{"n_layer": 24, "d_model": 256, "n_head": 2, "n_kv_head": 2, "head_dim": 128, "d_mlp": 1280, "vocab_size": 4096, "activation": "tanh_gelu", "norm": "layernorm", "norm_place": "pre", "norm_eps": 1e-05, "positions": "learned", "qk_norm": false, "attn_scale": 0.0884, "bias": "all", "tie_embeddings": true, "parallel_block": false, "init": "uniform", "init_std_qkv": 0.0224, "init_std_o": 0.0, "init_std_up": 0.0224, "init_std_down": 0.0, "optimizer": "soap_variant", "lr": 0.00797, "beta1": 0.95, "beta2": 0.99, "weight_decay": 0.057, "lr_head": 0.00879, "warmup_steps": 200, "schedule": "wsd", "decay_fraction": 0.691, "decay_shape": "linear", "final_lr_fraction": 0.0, "batch_tokens": 262144, "seq_len": 1024, "doc_mask": true, "train_tokens": 1125000000, "steps": 4292, "dataset": "wikipedia_en"}
Each number is 128 + 32 x the weight over its row's rms, rounded and kept within 0 to 255. Layers, rows and columns count from 0. Numbers have three digits each. The size before them is the row's rms in percent of the matrix's.

# layer 16 MLP down, 256x1280, rms 0.236, rows 0-172, columns 640-719
103:130157095125104147141095132114141136126106105152137068040119124176134156112132164114144164136097114094145114122168140110121043096106150180119163133140090151159113068108117097114056104118118079169126109112181092086221108128131173133152115067
098:092102044149069137128070117122175188142065095143128110135119132042157108162089036106126126133146154088133155114138067150106117091153185194113134147091112115154057099145114125170122137123156142175110088144170104094109144156150107148107112179
098:156129136107127135118149141127189138116105172145119078086107137168219144179124209161162119046156130135125147216086155129115129074154106145143085117153130110169086169092156117142134117090125115125150137116078082191086124125068146113103129159
099:109119117159096133123158114096078122139125079091129080164176136120063122099134211125155175144094159159068165118106128155126131057156112128172164116170165116137086117096140106097093132144106110135130134128143118082139108141187204080119116167
102:085116162136112140141117125141101120166117124175109104079134165109120105121077126143144173076154182095113140076151122129121139105148153029118200121086136117133137091121082128115187168109194100153146069125099157138140088095157149146134148120
099:072115166149047113143146117153111155117118115080187107128079112133143117139133129127094108161138116140179118140070079108077161229173150130141089207145128122066197162119131110144154132096189168098117143154145115124181123118068131117148135130
102:177062126127145065128073170130133137133083142131136095155166109151189099172117090060099219102122112135120106175110135089135178155184102162091142115107128133114130119165079158110145128145133150063133096097151093121134124128130082157086098173
099:135102198135115102145107129165080113115174104180142118086174096114125086224094145108111105130147167097189130112152078147116137166120145126134117167168126075181103142190145168167145157185083103098129125111157165159192142114135134161123139151
094:070097153140229126157145139143122109153119145056112068110099144160124130090166243080087172142056127134130125133151104180153160140125177115098080093187117115059148070143080168171097105089105158117059109174151138081103156082073106042146166132
101:159082146141072120148117227165181126168135133129150080101099115173132149125112174104092067148122121095108119089104132114123111169068140127147112164169100147072161197158144174202126139071041153170142163142140162065090114152125121109095149097
099:122094162127080141117142220091141124191103127085144093152062113174164148055116119120091101080159128129126147103096156084138136110153103157181118101139062084121101065121150155097161173095152141088154156157154055154119104124146171163160169216
098:164159088167148103148155064112167125103044186121181086135166119155162184117079177117136107101214115144125116112098163121104142126142129187146152116125109129090093115134114114108089087037145111082136105128123154124115085107112109138131057057
100:177141096120089137132156183162135134071140102119131194122064130107233126129077122144118129122137168175125121125122075140112159153153128137179152148143131071106099159109120081121136142128106098168142138127115122136168116071150104154116168120
099:133128046146190169112137125093139098102095178163132078135135161110128126146100090169104128118099149102101149100114158130108115129177115093125103076110146098133136161110209113103115146095147134129104161148134047105133165125093123159210078099
103:106132109115120139108134139144104117107121120068101149060156176142150146142120126139105165061152141133089107118133161145102189097129136127086128136188060171158165149088083118154152077101062125125142168141087116119093096138131132160104152103
102:147133125173102142158103091162133161158104085082104175083079123160100113159112091154108137109090088111162147148116089109114158179129150111101134142092214138142086186119114148097084133140140084126153126148100113143106140145179144188090130153
101:160144092113172098099094174061082144114082158189156165103115063138094140162123143174095120159118087158120159087128083129099162149105068130158127062150117150138140136144069099135089178114146207113152105150154097171168108162106174160176162074
101:140174147100053117072125091078127151131125100105163077204077129143182107136095147092130135131094116118124195164160183132126094106125127157119170117106087067157103131150201112123169149138144051078134143114089126148149106147123152134134132152
106:097148119123091185090099085176096162101168155131144137120140104120159131137119042191157161121103160124088138115093120110153119137152114072144165096129195169170192185065134090125124115167144159159164163066088165140190146123097159112109115174
104:082105133067078150072102094128096105135158157109130087151115165114113125164138196142099153124163143124130133088094118091137179128113114169112159099086124085157091156101121144104130160173115139130093161120130066133133144141091108157135165078
100:125124160135126191159139158118183129153153119112112144125124113098169129149119112128151100126083121114125110084170141071132089059141128136091107130187088107106172058084120125121107109067122155105148182097114196088068135119126160113172134135
100:110140121145138156064070111094117092125103152106118126093129151097134140098122054146140077185131134145092097093159107092065102157116129126118093100156127145166128155143105141094069123081134100125179147174148125142101107139078144125174133120
100:128197097126105151163097087066119101104074148111202101081162148129104151125083083097094144143106068116152062164116139114122183142162081148129170080136124079122121114127146142075129065115152110025153137117168131154086072112121101152110110088
098:168173106122081144096151111137192131157128153174173122133113135150077201089112133124131156155171181119054101128114131158147123129092225159115184101163137177067112103122119136134142116101116137154136074142161180088111111093168152162118114120
100:153092156110127130128105129123103160135122155094110069165068098124114185143125113158055152056140133136112171102158057141121109087096116127096196136090180206121154125177134169130163061104152230145129109179111121086151121178143132150147101070
098:150141156166047119145137131124116146163090126143146158089091152088129125109123146163172116106126134133129137106125133147116135135126119083184105126128104123175122101140118131118138156124091101101127166085113088159137132094135108097101180139
100:149094123123026117116125110106165143141153101191100126085116127078147137105118108138118131149118120084145143093138100123096141144169070091152091179120085096105153149111195160136083091098117162080136153123148115158137129095173111130145089179
102:154101118144112148192106092133119158157105127130212201112124106145097121153059156151173124143100160079124146039124091091135117142138116121084137143139180120164176085143089124175168114169116146095207097102157044088109105101066141157195110167
102:070174084174079158131081103101191109106131097190129156135144188068108144102171068101121123145106124121108095105055173132148150154125099135153128147125134094169151105064187140118093095131119089089111158186123061121103139102131148134175150156
099:176120197129177134148142141189140166133132131192098148106144095167168209163049084127130160088135102126173158133161112126127089125151140136100133111176146094057081183160173156112129149108156073137053089124121100152097115164120129149064130182
108:129166144118216146142095198177136130130069094120107092121178165143149085103117136127140177149097102180117174110122101111088072176177166155113175095144104182146118126054074114088142084168197121083130082173121136112053153167130101092139164083
102:124127106164178126184108092129146132135160088147110127097105126116137166076156191051174110146094131110126109132097165131122116127191183100149152166112071119075092129177120158074177108140172149163089153071147122144093137161152156075072172119
100:147142039137165149087088182123147128077157145089127137126082113222128103123113092125123157166177111137166170119155092142140121154157119165168092133088070128163175107082156107133126152132139091154124156170117164152176092047146161158160155118
098:154141147050151113078166146198078165144145117126154156165207107143121116085087113149077165223098124144071118093148132063135094139156090130101096129102137192164121090152077067172159153165121221164140101081135103142128151195103161111072129117
098:136133121141106161114135102210100187113170172139122135096068118122102099145183097128119140155093087091100094154155158150109147127128182168134095125176150105072109172177130075103167211089147159167084125109084120118173152096110154136141133070
101:175141160124199138122142104165153118180158123111110184181139105161167118127123120142106071150134123120152122118118124118178145132153136120185132101131084149108116168096122100128119107115073162118166183150120133147125161104117164145128080085
097:064062121149139105149101123150116116126167129109135123114175172169125125219169062135131159138124132108143150141114139144073107165101139153089129050079165058155123155105190111142071171138146054101114136112073115154123132085191106164125118100
101:133133128129118081085136188101159109126129129082088145087112166110164184177152114141095158131114108128127108081121146172172185107099214149114111219142093099123124121153136147115106152099164119128166118148101048093092166097114140151113120127
099:123142138048193128073098137117075098116085064135173099147111144117162106153139087085059145113168139116211104129169098139196119091187160082125126136105119128152138036108120086137111165071131168116124129128074132169105112137114183095179168157
105:130153119190175143073120097160125145137122116133183149209133096145121175112118110090136075091088162108109142108091128081132062138167139073057162058168092077137097145152137105078049094154102113096116083111150165120140081090136120118126150102
100:116062193058216056070136188167184093127150131114152134127125106164135098105102142169189075096163133129200160126112074064101147125150137183133115107133102180164149108085163142124171078136074148156135113156124084157119097101184137118146106074
096:122081117105235095116115102135080116120123068162118102150160142134131091099139162117194130149095094171201190105169089176090146116153130159111159153106064114090092140032123132112113153131136124141149174104085094116054097150132119118112073174
096:161107144078105127116188097098208131160159057143135144142116134144089166136135122085190120173103090072132138107160158135099132151105087101168090079135067104145201144089103098127113142133122154170163126022128129118108137143109106113088099125
095:123207172128086111097144133097125166163091170087123162129109083090091144088089117123149105123158122190161106147150191103165115117120124138170140091168081166115151169161111105080102094101109139140118156152096066148051147178112095155146103065
103:174159127113125157188129170175131122097052147135141174151128138127193158160151124077117171162147083141166215086136118112075104144098113113181135232216117148183090186152132132126137099202158135184172118132066110129105104163157138172153084166
099:130157182170108122100086089138125148162136064182155150132119126104119122193149069136084143134128190117072125133133093166182143109129068114115146162089080090180171132080145153105159199092098202155172130183115099144180204085136111150179166138
097:077130186104130158157141056138096071063104077120120126112080133064102138109096173131092111166057099146077133110092172141075092187166110056083038132120161079129175080180120100127101164132156156142098154154153063143127118163110100099113049173
105:167096102183092131177089107141112056084143109095090100070122118163086158138062087202163131054078107141111116120138093147170175125162072106066101122078170193146076106133136119148086127128139115114142087127100169113169112128117159138074187071
101:150115095179128160170116132159114117179157109134167138133190132109145124148128084149138155135147124094182174118114138091130164099139157135063130131169128159100105144158165114123116144044132149151115103055138130152109131097117110133162141178
097:177089151104132165127130202088107141117116120111132080125152123122150174102145169110096133161152041136086190179094170127137138122171041091072149146124109165128123151104149161105143158157112142111176071190168125128124130178157072127090045177
096:148122127131145089157115094120158132129116180135108122081122116096098131100081142100187098103183168100094179090109032144084101094125109197134142103040147121147097091095101103188082081166189134126146137091149175113145100132152134108131142132
095:194118086128073087132185129120131141127158129115125112109042165158159110185127056061072150079165100163135107179140145149142161139134150160159131143107125067088124115141137104164126082184158119123091173137136186115145137118088134114168155116
101:151104162070150111093172140093127139174171155178148078123163087149108137123128094061132077135111094144100116143133158120157126140148168104115153160169141077101111087108111087134153146124126075127138087142127171125123089138121134184074158177
104:072141148147121088076050177144158161083060135177122124179192130118129150131114094106114108146152082124158055126102124183187111151127157139127121065093144129105116134142147108138112134060109062081124123097149255135154140113137168126067044130
100:119177073115131125112136133130153116070110169121116102104171111085116124160079155170134075124098153129203150097088142097100118155117049148158174150062117104091156149113188110080127148117144156122107142131086056150163155097104132105149114159
099:210167104127118086123112064127144086083155122163160069125104139224103141092135094153201084146175132175099160187120134113142061174136134130129147162131157117096081202097080095108139138179114166161156116043118141103126138146084114127056107140
103:198136140125184126140112145154178111132138132123150133093107104189092120150115061115122188094115158111181098097118156087159120132108148178091125130174126175109175201122133115173151137098127168100161129132109035138103170108146163123184062178
102:141150160096191185110103115065127092127093120157125090057134153055127145166114187065129068095157159128131137118115122089083102218104146124151109150150110099043109108102074088138195137128065155174146157154152126113087151151109165104109199096
103:138105125189136149140126157136117095123158152169118210152147139128141111146099115146133107147160109104158116131189132162061098123179157204189076104176082158112216144159142099141136143130193112110146108194122146123152097088197132140168070127
099:108126140124096135102097135126132114148133183137106129133195084054052121154110061116106154086170127106183126204103193114162100143140105112129130064130089124181142050106097158150121127098151153126136128141125162116166136104174184138155227159
105:109162143144159132123132164146107193132137121148132097106139127180135137125094129139135127146106150077117109154122150139058136165150131120121173103187146116133153118167119120108139131148108161163118106171166130107090134126139125137195144169
101:141124154119074156135129128089144120146137037124095078191081103124103098088123135103163137085117112106130120138098179084166169118120098095115168120121167168138162122086157146133138162062122131158125157130106206071141111116107123125175061133
096:109106111176124149170112128146127182145089089097183103106105122187037159126119122124120212124137145090131066125085067106171137097138080097134127059149101118113112121092056109136072112220169195082199097092101145180132107144145072174128118113
101:127122106109083061170111090115115153109148122071123147077169083147141098089119150109144151183159073129133129121089139088075131095117146090062115141113100071070171111128174148097153137094130156158066135099079148138131107099144147139086150149
103:134085077124185117048177173092157091118033162151130088099079151164105100160070153112065129131074111186062142083087101128152139102153105136114097147136158201139159083151083108135136110121113109073108182160141111190141065217118164170119178124
101:158170082106124119097147129150147170129172167080144132138168133210098141122128192109118120113094085123053123144150055120112119218084141129138128133210146162107158094057147103144104166129125126142077069137135144100136116140117152077169150168
093:156118114135190122118159115114124122098144117109188147095087146078135154107132155123076160154142100119111084120091163117125096066101128148086119086076144113177149096101147133105130091072089147158099127097122112117137104118133133131104087072
098:118167140113121157131146073167144132144120138166135156065107104122072126076143168163127097158121107144085160134139125152203163132119080158172115112107155090119135129160093103200117149132104111105090096088135141174061158164144144126080148104
097:124154103093107146083101160171155137084163124133101129089085085113105100103131096097074115128143137127165134055125157077148142161191157169115112123106146158106139097204157147099138132151104150110131139115157120090096134153103109175069124085
096:116148155147144097183073126100124188100097172163167135087125101134157155132155107127135139156126141101131134200160175181112128162166176065184118196121131156115102056155094119110141093099116139107176142125147120143133125119127158147227208099
096:154201138202127135115152159107106149187069090075129151149151124150094127073109109087158076049132160139133122135154086146125142142072135126111156162119086189155151212128090113168111182163111189162135147142120172095122103084081138115179103181
102:079047085157068128134127170135106076136107123158104132089133117096077123105140116122143112097146150120143100100131168080117112148117083103173099160115156172109106117096107149125156165136143144143136120112152149128080099136055131112116120099
100:082134100193113101069113127177080132123099160181140176186055146098099102179155157141174150098176075148138152107139098123159123204106076147109128124075190140102164162136156118139123153149166114190091179137144197113133215165085056132118143191
102:126104100159139144122130123141087110175099168112153103148154147067158147086151176116107091139101122121147141076183111133097096135154095029155156085221192103125179141107152163121142150146077137076137129133191078175158123151146149077148140120
100:100136166050172169164111100117129162109165133116125122164115095066104070111084116071162145135127094148109156111102170133123123126060144109083129179132105134151140136055205081130103102129134157121162118181147056119105146136147130103085128215
097:136106167105213088048158105148111151129203124149154042098097106146120129115146159202095142106094149152060111143120158201161160064132120101089106102154119153067121158091121123095122116149151122175116162133125118111189142120112138112104174164
101:113128083143096149086150123144102091194094134083141120130122165152128139115176159159155083130204087160168101173161216112114124118110123160114128151150124153094117169132123151159126144067112073167102125069085124144100143136123134133095112086
104:111115119143122128125117168099083157145104128063154146164095118062090090139158146165141138141106130145147124130101126100172066154116140082163151143116151114127134126084133157136183155126135111130099117127149125119146119180137129045140086107
103:142148138132068066118141128151100137114143051084080136081100161057152141129112059101121112129092169138111111095122119170149178159113112124112113084162121136125167156149156144136056143129102113120123132135090139069170162100126089167078064144
102:086147182108158154162157143119105106144078064148125089122076124191184135142148084129143156140148118097132145091149161169116121103100130135094122132123109104126162086160094141132103098128127106068134120140160066134140117116118103142181152110
102:156157166145101120187115157183122158209174105070156067137161117156113175196165161122134105129134146125126134187121109136119140146128144129104179101181161147171110044128155112090119166125132190110163121149097168152135105085146149111139144074
100:127105107051128124185118031126107133158108132133130130107065154135130105166154114113110098153106165102114071133083082144136125104158116083105125108128098120098083120152134126127119145199112113130125120164209127051149092143111128141132111105
099:056138202109051098161136101106148157138110142126158157144151134147122065073108141103181164136103159127180112055120101108130117145122137159115161129086149135141119135145125101176086097179125113126154166128133139126064119081106144100124115156
104:128116082169198146180150158145091150149109151187171089097128161094037145089100163124180128178143157124128132137145166093149062127197169148147106132168135141127146078101139131077125166146095118096141160142165086125162137081075153117185121072
099:131075164145129166143134155131156098104140095170110104105146118123067112148143123079124117149119134103092134141114095099116088064107108170124118121107131203136111111121093069105142139188100079125139185130149191136178092130113125147067136195
102:134082124148255133144096069168133102105091116121115130175124118134082122113123065111153155107194120107142098095172059080079123060168120217140122074123126112161083111127132144138136073120168083167152132126194124110126159110124095115150127114
097:142176178164130135114126154179157111137118140120117116093079132126197098112109126155136149070172132118071151110095173108146176127133175128186128120168134206174187124069100131126096137121204143110118116098150155097117145118143107189100133127
104:146107137105132096127161089074197122154142142116103106192133120168144130130147092151097126088098119102092167153107183058143166124128133153186113114179131076152117116125193158137130159153154150142110181101164254126110158145101128153163159120
099:134127103118046153139119153120129139150079078145139101100149127129116129117138151117073132107131125129125133187116157115111091036107141157155144146119116041094102096116108153126136130143176100120166107095127107144057167112163115158140144105
101:096131155154161054082101123142117135130081088100151155151192109134116147103106159142174123088124109149118163138148222168084113063074154115141117085158166095167130130099102105111127139151200168121150118150113140108141146106095172107131104108
108:131157113194000115149152135086142123169141135092152191104163130057145148167126118145197091104130132169042175117151139144138172138174153079199104079174210140137146131172117117116138139089095135134135111137096133120143116074149181174150111135
099:148162144114175124106109111145103144112116169080178144096045106114144163098153093143075172093171134129138114117143141165088170177057120131105195147134120115146058124147173173107131116150123115115134091139179156106113089170150086133079115105
103:143060138155111107154080077137142175072108142085150156153111169068130123149131156114157179152163101171105164117100079099094119144078096144149169148142108155164087082147141075103116181170088137112157116077087139137118093091158126148164158134
102:109139118124064129145148188086106153132116130174133133133158110069125124147117208148196149174106124102149116098142156137177186095147198129070122155118133143153218125170128118090127194169151126161136105049074099148191116122156079079114127178
101:149120129180122147110121094147137133118040125144091127109103144134056124106143141175137168167134144166095146150122117168097173105126090152170123148194147123104104132168108146104140115082189161146169159198170213137097195118109091094093145117
097:075085140139151143192133083159185120100137107148072096172165156058127125118157088128086142093125072118101129140125093126167130109131108108180139149124078045102111132163123104158143094122199146119139165119128123122184137135091128086171193137
097:117096169136059115101164181119096117132143138143145178127101120121061164087150053096128167163159133140134124113136059098149159164135170101172134164116135181118149146064097159064098142142120195080115193148058135088107139129079168065120182203
101:095097167089126109101133183106122098126191167151147074118108100198142108165121114135088134082086073110147120167088080152161180197070150152149169146145102171105133137182146171126145139073100088152137120147086121144144120167099097133155133163
098:126147146151085140110082153113135093110107145095099147144175158146129134095090165104121141124119134098154146180200188114154160133117154151136077117094167104122145097128096170099083123119161107102113168059111148122133118131112130165130108162
101:149135120074091124115127144187136183135164116166088120078180153137135094133087147082142129142120050116074125100157095110171114072173194151123127127153104157124112111116096128180092120091142129147144117038140166129124123162150120062122120115
098:157137165165240105135119143092134155150081123141137089190124100073136157131172083104094101155145164127075153152119165137123134111116135186165177139071126035111184185118119170093124144175130121170179196112102118164167105160111161132126097151
106:103138120143092155139094108094109199114098156173137103101170167104172123157120091023084151097122092130164111134109192134088143179113121088144144148119128122128075148104138087119082088132129081106091154134178097075104164126120089109134125104
092:114150121145096182149129153163156093136166128169104149143074113097099125088128040051120119155164116162169130112127144162141163139177146116123116125119198163101119150085084142081092096110154101158146175158138144151070080120123136157137098229
104:109149143130072167137166136127100092136093168132130175116144115071173079181099141146168147101118081115168153077097152160145136134159166095118127091075131130152158142139137103150132182136122088160191123180155148125127107123152154161153136099
104:100152176134241147094139189110130116063108134100151104119150137124184108151114164125104127132131108147151132153170150129139152147076150089107168140124153166133187136133128174154087069167112152157089086145140084109149152130200163083160108137
098:139119128120126127130119096142144152156149137124124138160083116199174170169093162102147117160138177108223059063150160135137163159116146109076147144126160141128179043200127099127096102139104149118116159102132225147122161109073132060141102160
099:139150051113160104074092146069100102134120096127092140099135112088085123126113078125091144097140109121084128143089108134105172102099145095135075142170108104152134123154084159115131128110122112126109108187157049165126161169184131135116112135
101:114112085112077148116109074104140085132111140114107130162107138110154135125194152176076050071097107111158151163124207122102085149103110139127057135182140110153121130111087138153163085115134125150109118093163106128102141181123103172093131143
098:133109098116199135156145136149164123118168096130097167118131138082123121124080076137126117145137132082143149109112071164092107127155168093130118144120133114104138153141159120053150143120175086144068092036113138154062134148093132139186090152
099:153100183153128112131174160111097150217147200087105083136076152133169134150113075095059151122147123139094112081139109136178106133105119067118116158188216120224108176131125141160116156040166081153120143122143138119148146170102155117101080118
101:146114176068135127126117174133140137133076109119140091199113094146078113147149184139117148105093155068118146201088149181100166081177117183118149154153133109113221131148184168173193168175107208114102128164111129176119173115103180093134076103
100:115123138147190083162126055119070116111125125160088093152149148113155136126158051187066120211111103123090111130097130203146108118135118075144135125144136073063158169063087139079082042086110098134142131136122099125181100091118138103182146115
099:103130130153138089120103121121073144128164106095151108162089102097205098113130033116121150068152118128060139191154122127115152097059213158109132118123099124154123124141133101119109144105104145150109158166130155127121145081202097099131099086
102:133072130154120058168101120159134180119136082194144125089074125127167149140166173134140081101129068150127116155120111158143108160069165146175146142085150124099184108096147153173160178168166179212163096087131127139156155168132126172092121144
098:187105109078174100149127123161132080131139178149123106106072166093089125156108110169130114163130111144109108067122164129153146127097125091112164149118137102156088141171151152134109152147181138100087139093053173131131101150103132098150079131
103:102118136158059091165114107124172092178099104122143188135101141168108142107173139150158122073161186104135130104089146087114117121105182139202098080088183153193156215053139158066122137159164096160090159080162050169100100123109156137151064159
103:137118196100081039100111031169139161120115114177076138131151147119107114157075122138136146177091164120085148109128149155142142136068139154049114156097154123170124131184192132148133144088117101124102137141135125082120142117156108070101174149
102:146124176128151151152115137127099075094119151093120156137076140062147109142117102187170131166139117109129127135148094134079151076119125066101137105121129126206167088126075094121108134180125188155147079109124107147129148078113115093118163141
098:091096148116161099154147192142124156122133122145135186117116170146102126117119199212129087133171110178170161148141126098091056155141105106130117090148124135135145100155181140155171044093151147133111130152095099098153109063114171123128110143
096:172105178053117141142161159157135178122142079062119100169126143142099142099097137115194132118142164118107189110086172141129137119090104129117086160071102167111145191128055131140190177172181163108136124129139139160127103120105103081131132138
103:154087174082133092146113156116137131174132170114139170100176143152141153184131096135151125142141093146160126183178083090099136108120102161149144109161104118175132098087109112083149144186137129169104196155068107143130140148174131103154145130
105:114127140154189138061113116170115142171144075067129093167081134115105146138137086133102125065111113130163099095124081128147162128141100085079073129141138075092162113108104150062148090108143128133079161167081113137108111052107108135121146112
102:126169082149126144099126155168122159094149162123105187107076110117101146103116118138159097146122082147134100102163195120086184176112126137130114136130145104177133144190114129139103099079116124129123110083111185130161121084150153131103105128
095:134134156125096078090096033141185145145200111116107109110137093061137104176174117140099132178102102108085108198128146151113160122090165107117152145140155138103111131099138160150192113142072136138131093148140090151151125125196155149083194090
101:139081140187135126131164149100177143145126140158110154152121104106103087180144184214087127128083091189145167099112178176161127096139065040108125118156125167135069155136091192128115120117162159138121168184135141129190112181199170096095164089
096:130085112084107069131065135162067096118122137140108138106136141073156095187136135123076079171166049082166141168049054136173124111134123129109115117053152157128100111128151120108172109105143186146123103131135137085127126180141139134128184187
099:159143115122160087107082122154172136121191135152127102185145130164102104108115086156126098148086098144179112115126149165144114130150113131136125142124147117102088131126114130104103153159153151107146160149142178152160127162074129108166144095
097:114108066155131127097135158172149140105135173174096097137083165117133139092116175134161123063124135109117117153175090057130130139110156121162134191164133131078104065144140162122113091074152133152116135132124087091127107140116154116095148069
097:102152178114081147137100119157108130173138128123142133169146129159100158177057123121084130116128171132102104161166135113126133142181153166126116119087162103083099195079129185169151130136067158090158112100134116107134093162184156155190191057
104:138123170111166151104108193141092076113137138150110181087193105169127122167133159148097116059143128106118199118126117146115090149164136117108106136165090154082082089125087093144121133194132121145123116125144084115099148088127089149145160069
100:092089107155160147108127165105143165105142120136085134128135113115160105129149133140102086108126113128112125151121108162134193121118109135149157126128133083131078167184112124117116115183103063140154146100133046109080147126102110106138121160
102:141158147134187112123095094155111088105130099068110132170153125158078122147109115105155119083100123165092083154120152148094125181102171163179155160170115119150103041121150125146110101177127159140110083120089139142103121156153146125168103179
103:160121151161161126081204161093107126158134096131123131116154147145131068143110162114092136155086108125118152137103204133168144106101130137025133180125139201148182177151144165107161155080125158118128155232098088110154136104069126129127147142
100:110129105081156116150129096152131153152149132151117170129103104136158108142133123142115110142164113132119190176139053141104083077131136086168122142154154082187100164089158097135148114159196141165130181147113210126112116150171085171145139148
101:087118125189132086144101081141111103114093113081090109138176088067163179071150103149163111165116176181135099162129192162135085129095126170143055136181155098142118114147201085155088146186122111137126168143108101129139123113105149084114144109
102:129147134118124137176143117124100141108103140182122191102155105138153176147098104144130123177112152078161200120167139123093125121144063157136083117116173102168058125146098136128118106151164180104113141095148146155145091112139099071145096127
101:135108124123067162101121117094161147146125143069156130163160149041098113129156117164127140112112098141159127077139143125121157085145092111085166120119129132124144153100169174154186109108201132056102177146195164128172104123200178155101141162
098:155150152052074141160107068101147096145110128133151130084143144070113120113094131133182083099158174122112073100164117146094213071113136127155106123135160145147143137129152145153154196095116118064188120129167097160133146095109137102146119194
098:108136153113129080074165090172136187136155139082087151124118078140107148157089125134100108102137099165124134145117116117147195108162142121118096094146124128188122140137134123124133103103106170122125173131111076177125141145147113100136091144
103:095054154130136134153075163140061127134121130112119117073165124188120118101122150139176115138088158100103123041130087161119092150118118128115111141097145145145186144125125128122100130163061110127094096135151123100068119127071129106114103143
102:119172130122156132155166055082160135074136139106152157185085178164193108105143149083133156106126183123117177168119154134110107158129119136164155117224136114112117124152174161142139129066108151137102161143138125101163117134105156126110110143
103:059097167132129081140154110132120085134095134089108195085102124103105152161205075205112182149146122113156090087146083124158161148110130126202111138128126157118243136132130092181103087115139135136111155082099110097075135100141166110130155116
100:150126135088128128166105135102143137109170157123112130131119131122187094179086110085093198080080131103117149178105149199094152057133122150123124132123123083114164134135119124150141144172141181151145108057108088109098113126114138155046131170
103:129142063170095104067099146140129124091072116168099100158154147136109141086090152091076155109121125113124168095066103144144164188113114212174129104119053081159089145124101110136117122174158092108104126119047068176150150139111159115127151170
096:193067152108103084173155139143101093112114179116141132058209147147126102157062127155099105078117122052135059151149148157171167094109076144213136131131144175130101125129116135101151171086139135088176119145118108161097093087068100194154101085
101:072152138162093131110167077225083140088201139136073124126186160096119170039097062081110078119128068195121143154131109149138055132129130167184118096144110138122072121166104107165142115115104143114109143171183145111142102115117166122077140070
099:098142086205105162152116136112132091142134090070152151169129146067178099148091165145139144135114110143097183120087124076099122171142100170091137096034072093150065063200141146120061122087120096142068111115147091110131128163104079163066121177
098:120112151105089102138119141089120145107133143092173084134132150135155128146209102150093155120221124046129120090146119113157139113065189139158124050100160103070116097089120217189078136121173126092133186151213159123097130120127061171122166104
094:177128130119130169153128158095110145117120099141165175116116116075185159091146122106119127138152121132152098127140071126100146124088104120130168134133103113153137142118174066142117152125161175098116133126157163160125120093156116167124080080
092:117130155163076118188133119212089132145151170148172150129122173201138128155105151198137112104130125092130066113107173091130104193143120119180136111103129107135154111105136193081136111063135108114167114169132053100133146129131134136101115079
101:076089099144043140094097160152135172214128127082128114102180123157099150150156163146070100140177167101156079130155121189141122042084182196111147142065168086143141147169138156139146121122161131135140172120123153136085110107075101138148193096
103:153116155124097162126143134093190171158186151049138157115212081133154109060113070153130168162146139143162167141139174127105143101140129153103167107095164089156133150121129097174120195119113149121134069110170127135129127181127125164115152125
097:116111110171086092137113148078081129156145131197156104120172098152155109179146109125132141110100134108075095183069112096133154143099139097123160161127151078121148082110095116140080109159096134132082115077068162175147145137149106107146178125
096:121127203156140145093132174167140112100087185134141122112173122078159145167155113124126106098142173195111113134164116121105144085141134161140117118065094137110138149095153080136174142096123156123126084114123106159105165105124115109130127095
101:124148097163109154109130123206167127110143196120177133137137141121116098087116138117156136135125151082155101182114151183112129128157117147112140169153155133140125150115098128118160128141113118135062152147084149091145128055153130116128169085
099:129102051089082116097108162078159141166092131128159117146117164172092142114119144102092118173134131134146099106046179067130130130097096163041139140161060123148179123103181084082108141041091118123119145138124168109180065155149131103111155129
100:110109119133210128062152153137144166148110080174141178136116142174102164151139169112128160159160148128139184104144077130115094097058108090075131166207175149133092139133126117138092122035140102108097138132125119176094099142122084103151144138
101:151180107113115184120106134084153108097138162147122121090120156210179085101127191125203160100111148118088167126190074161111105145140078142180187102078143168126122126133154115126186109092121179098175155158140084135188125103114108113160157140
101:116109124128073156119098157122094086084114136158090091139112129113083129198146101125136134102105102085169118173107089134112199101124119105121152164122140063113167144131125133131141159142151115148182111156126100118058095110151094156105100133
097:140098120098165085132150121129125132132134071024102129199125069094117165126121173123128169136150171129126174099154143130161135208099172090169132216142140110085149122141087140137167085086112155149138134126099116141162108215183144096140153125
098:141155108171155116117090139161155152149107132143121189128132113156168101134176155118126113159128107144135136095104078153182147130124148195108065108112121113142044154199134183091119163135182163172068102135165081113094077124120132077112094140
098:147084130159173087019097115096066127176142157176141064094131125188173089095098141118096174135146107138064154144126151182147147204108151102097150185107087144115157147138122167155152150083104154162156116090058122093109063105083090111099142114
097:133130110107157091175137145153076090129111076128093117178130139221121091107079218081114134116112098097141093151099187129124054131152129150132140166142078101098107101198132132165132097118162139014099127132149132097069136135131153128123131099
100:153122121189190109151122147122097094149091123157108087123117108118170110123120213111192101093162129145084141155157084105103167136132167149068117147110103083183135118145125167117130109184117192145151144125070082139125056122097188086131101166
098:120137150080119076106095154104157095194109131104124145086155142078091143154103178164128100061110166137139143163055113092139126132116147174087142112139063175114075109137059090166105172156108104072110173201075164089122131138099144145132161160
105:109135104073111126119137110110131112147105133169136040107094126155111117074164118109121151076130109161029152101131183064141115120147118138079098109119221115144174118111142102134148084116087152152143158114166128131098128120095137126100125113
099:075136102099163106130145103144195120106153107085143115158174080218135107121140150130105087102167139135139115168150134146144085159075081222079168079134162138149137098085163084130139113119183085098095091105136168063128161133139123122117138129
104:147156121144091080108090156091205166168140130170145144137071102147094107104056108122122117145133090113109110106177156130120155152161109185129105149133146123175132131174145101085144139117141056146106235099089076134074079101127105123070101088
106:109090140109123140100132119121112098126117096154062134083153131102202098108148171167116167117091106127114135136066092143124143148178107135161081113071149119128111077057041111095064179127136133063073163193113096093180132089122129141110073081
097:133077148094081132070163143119129136096176156154163163135120139082112151156125059121123104127082150096110111142105159126122129159112192105158093092104126135142073142105147115146179149184150190116137020192109130116168170102085169084189167091
102:128209125123172177080165087122105074193131131130143055097143147139178085060164204153123131106086103113177135097091123138180164148103142119156152087114111142153159117141117085122133048125172151072132096130138125120144105127156159107126140113
102:123067148110016143068076216108149143115098090147197117124121134138118130091195135135130119079176100121174190122139147176118182186104142133099083143121078145151079142147112139136141117076128134110082136190113096148138141114076156164166137127
097:091094114107126175206123111134135121125131132126144069171091144130166125111131156112099083017149069126066168172091097063121155149109106129138108101191161145145091196166109147151177123109148143142078110119156108153135164147192140157119091144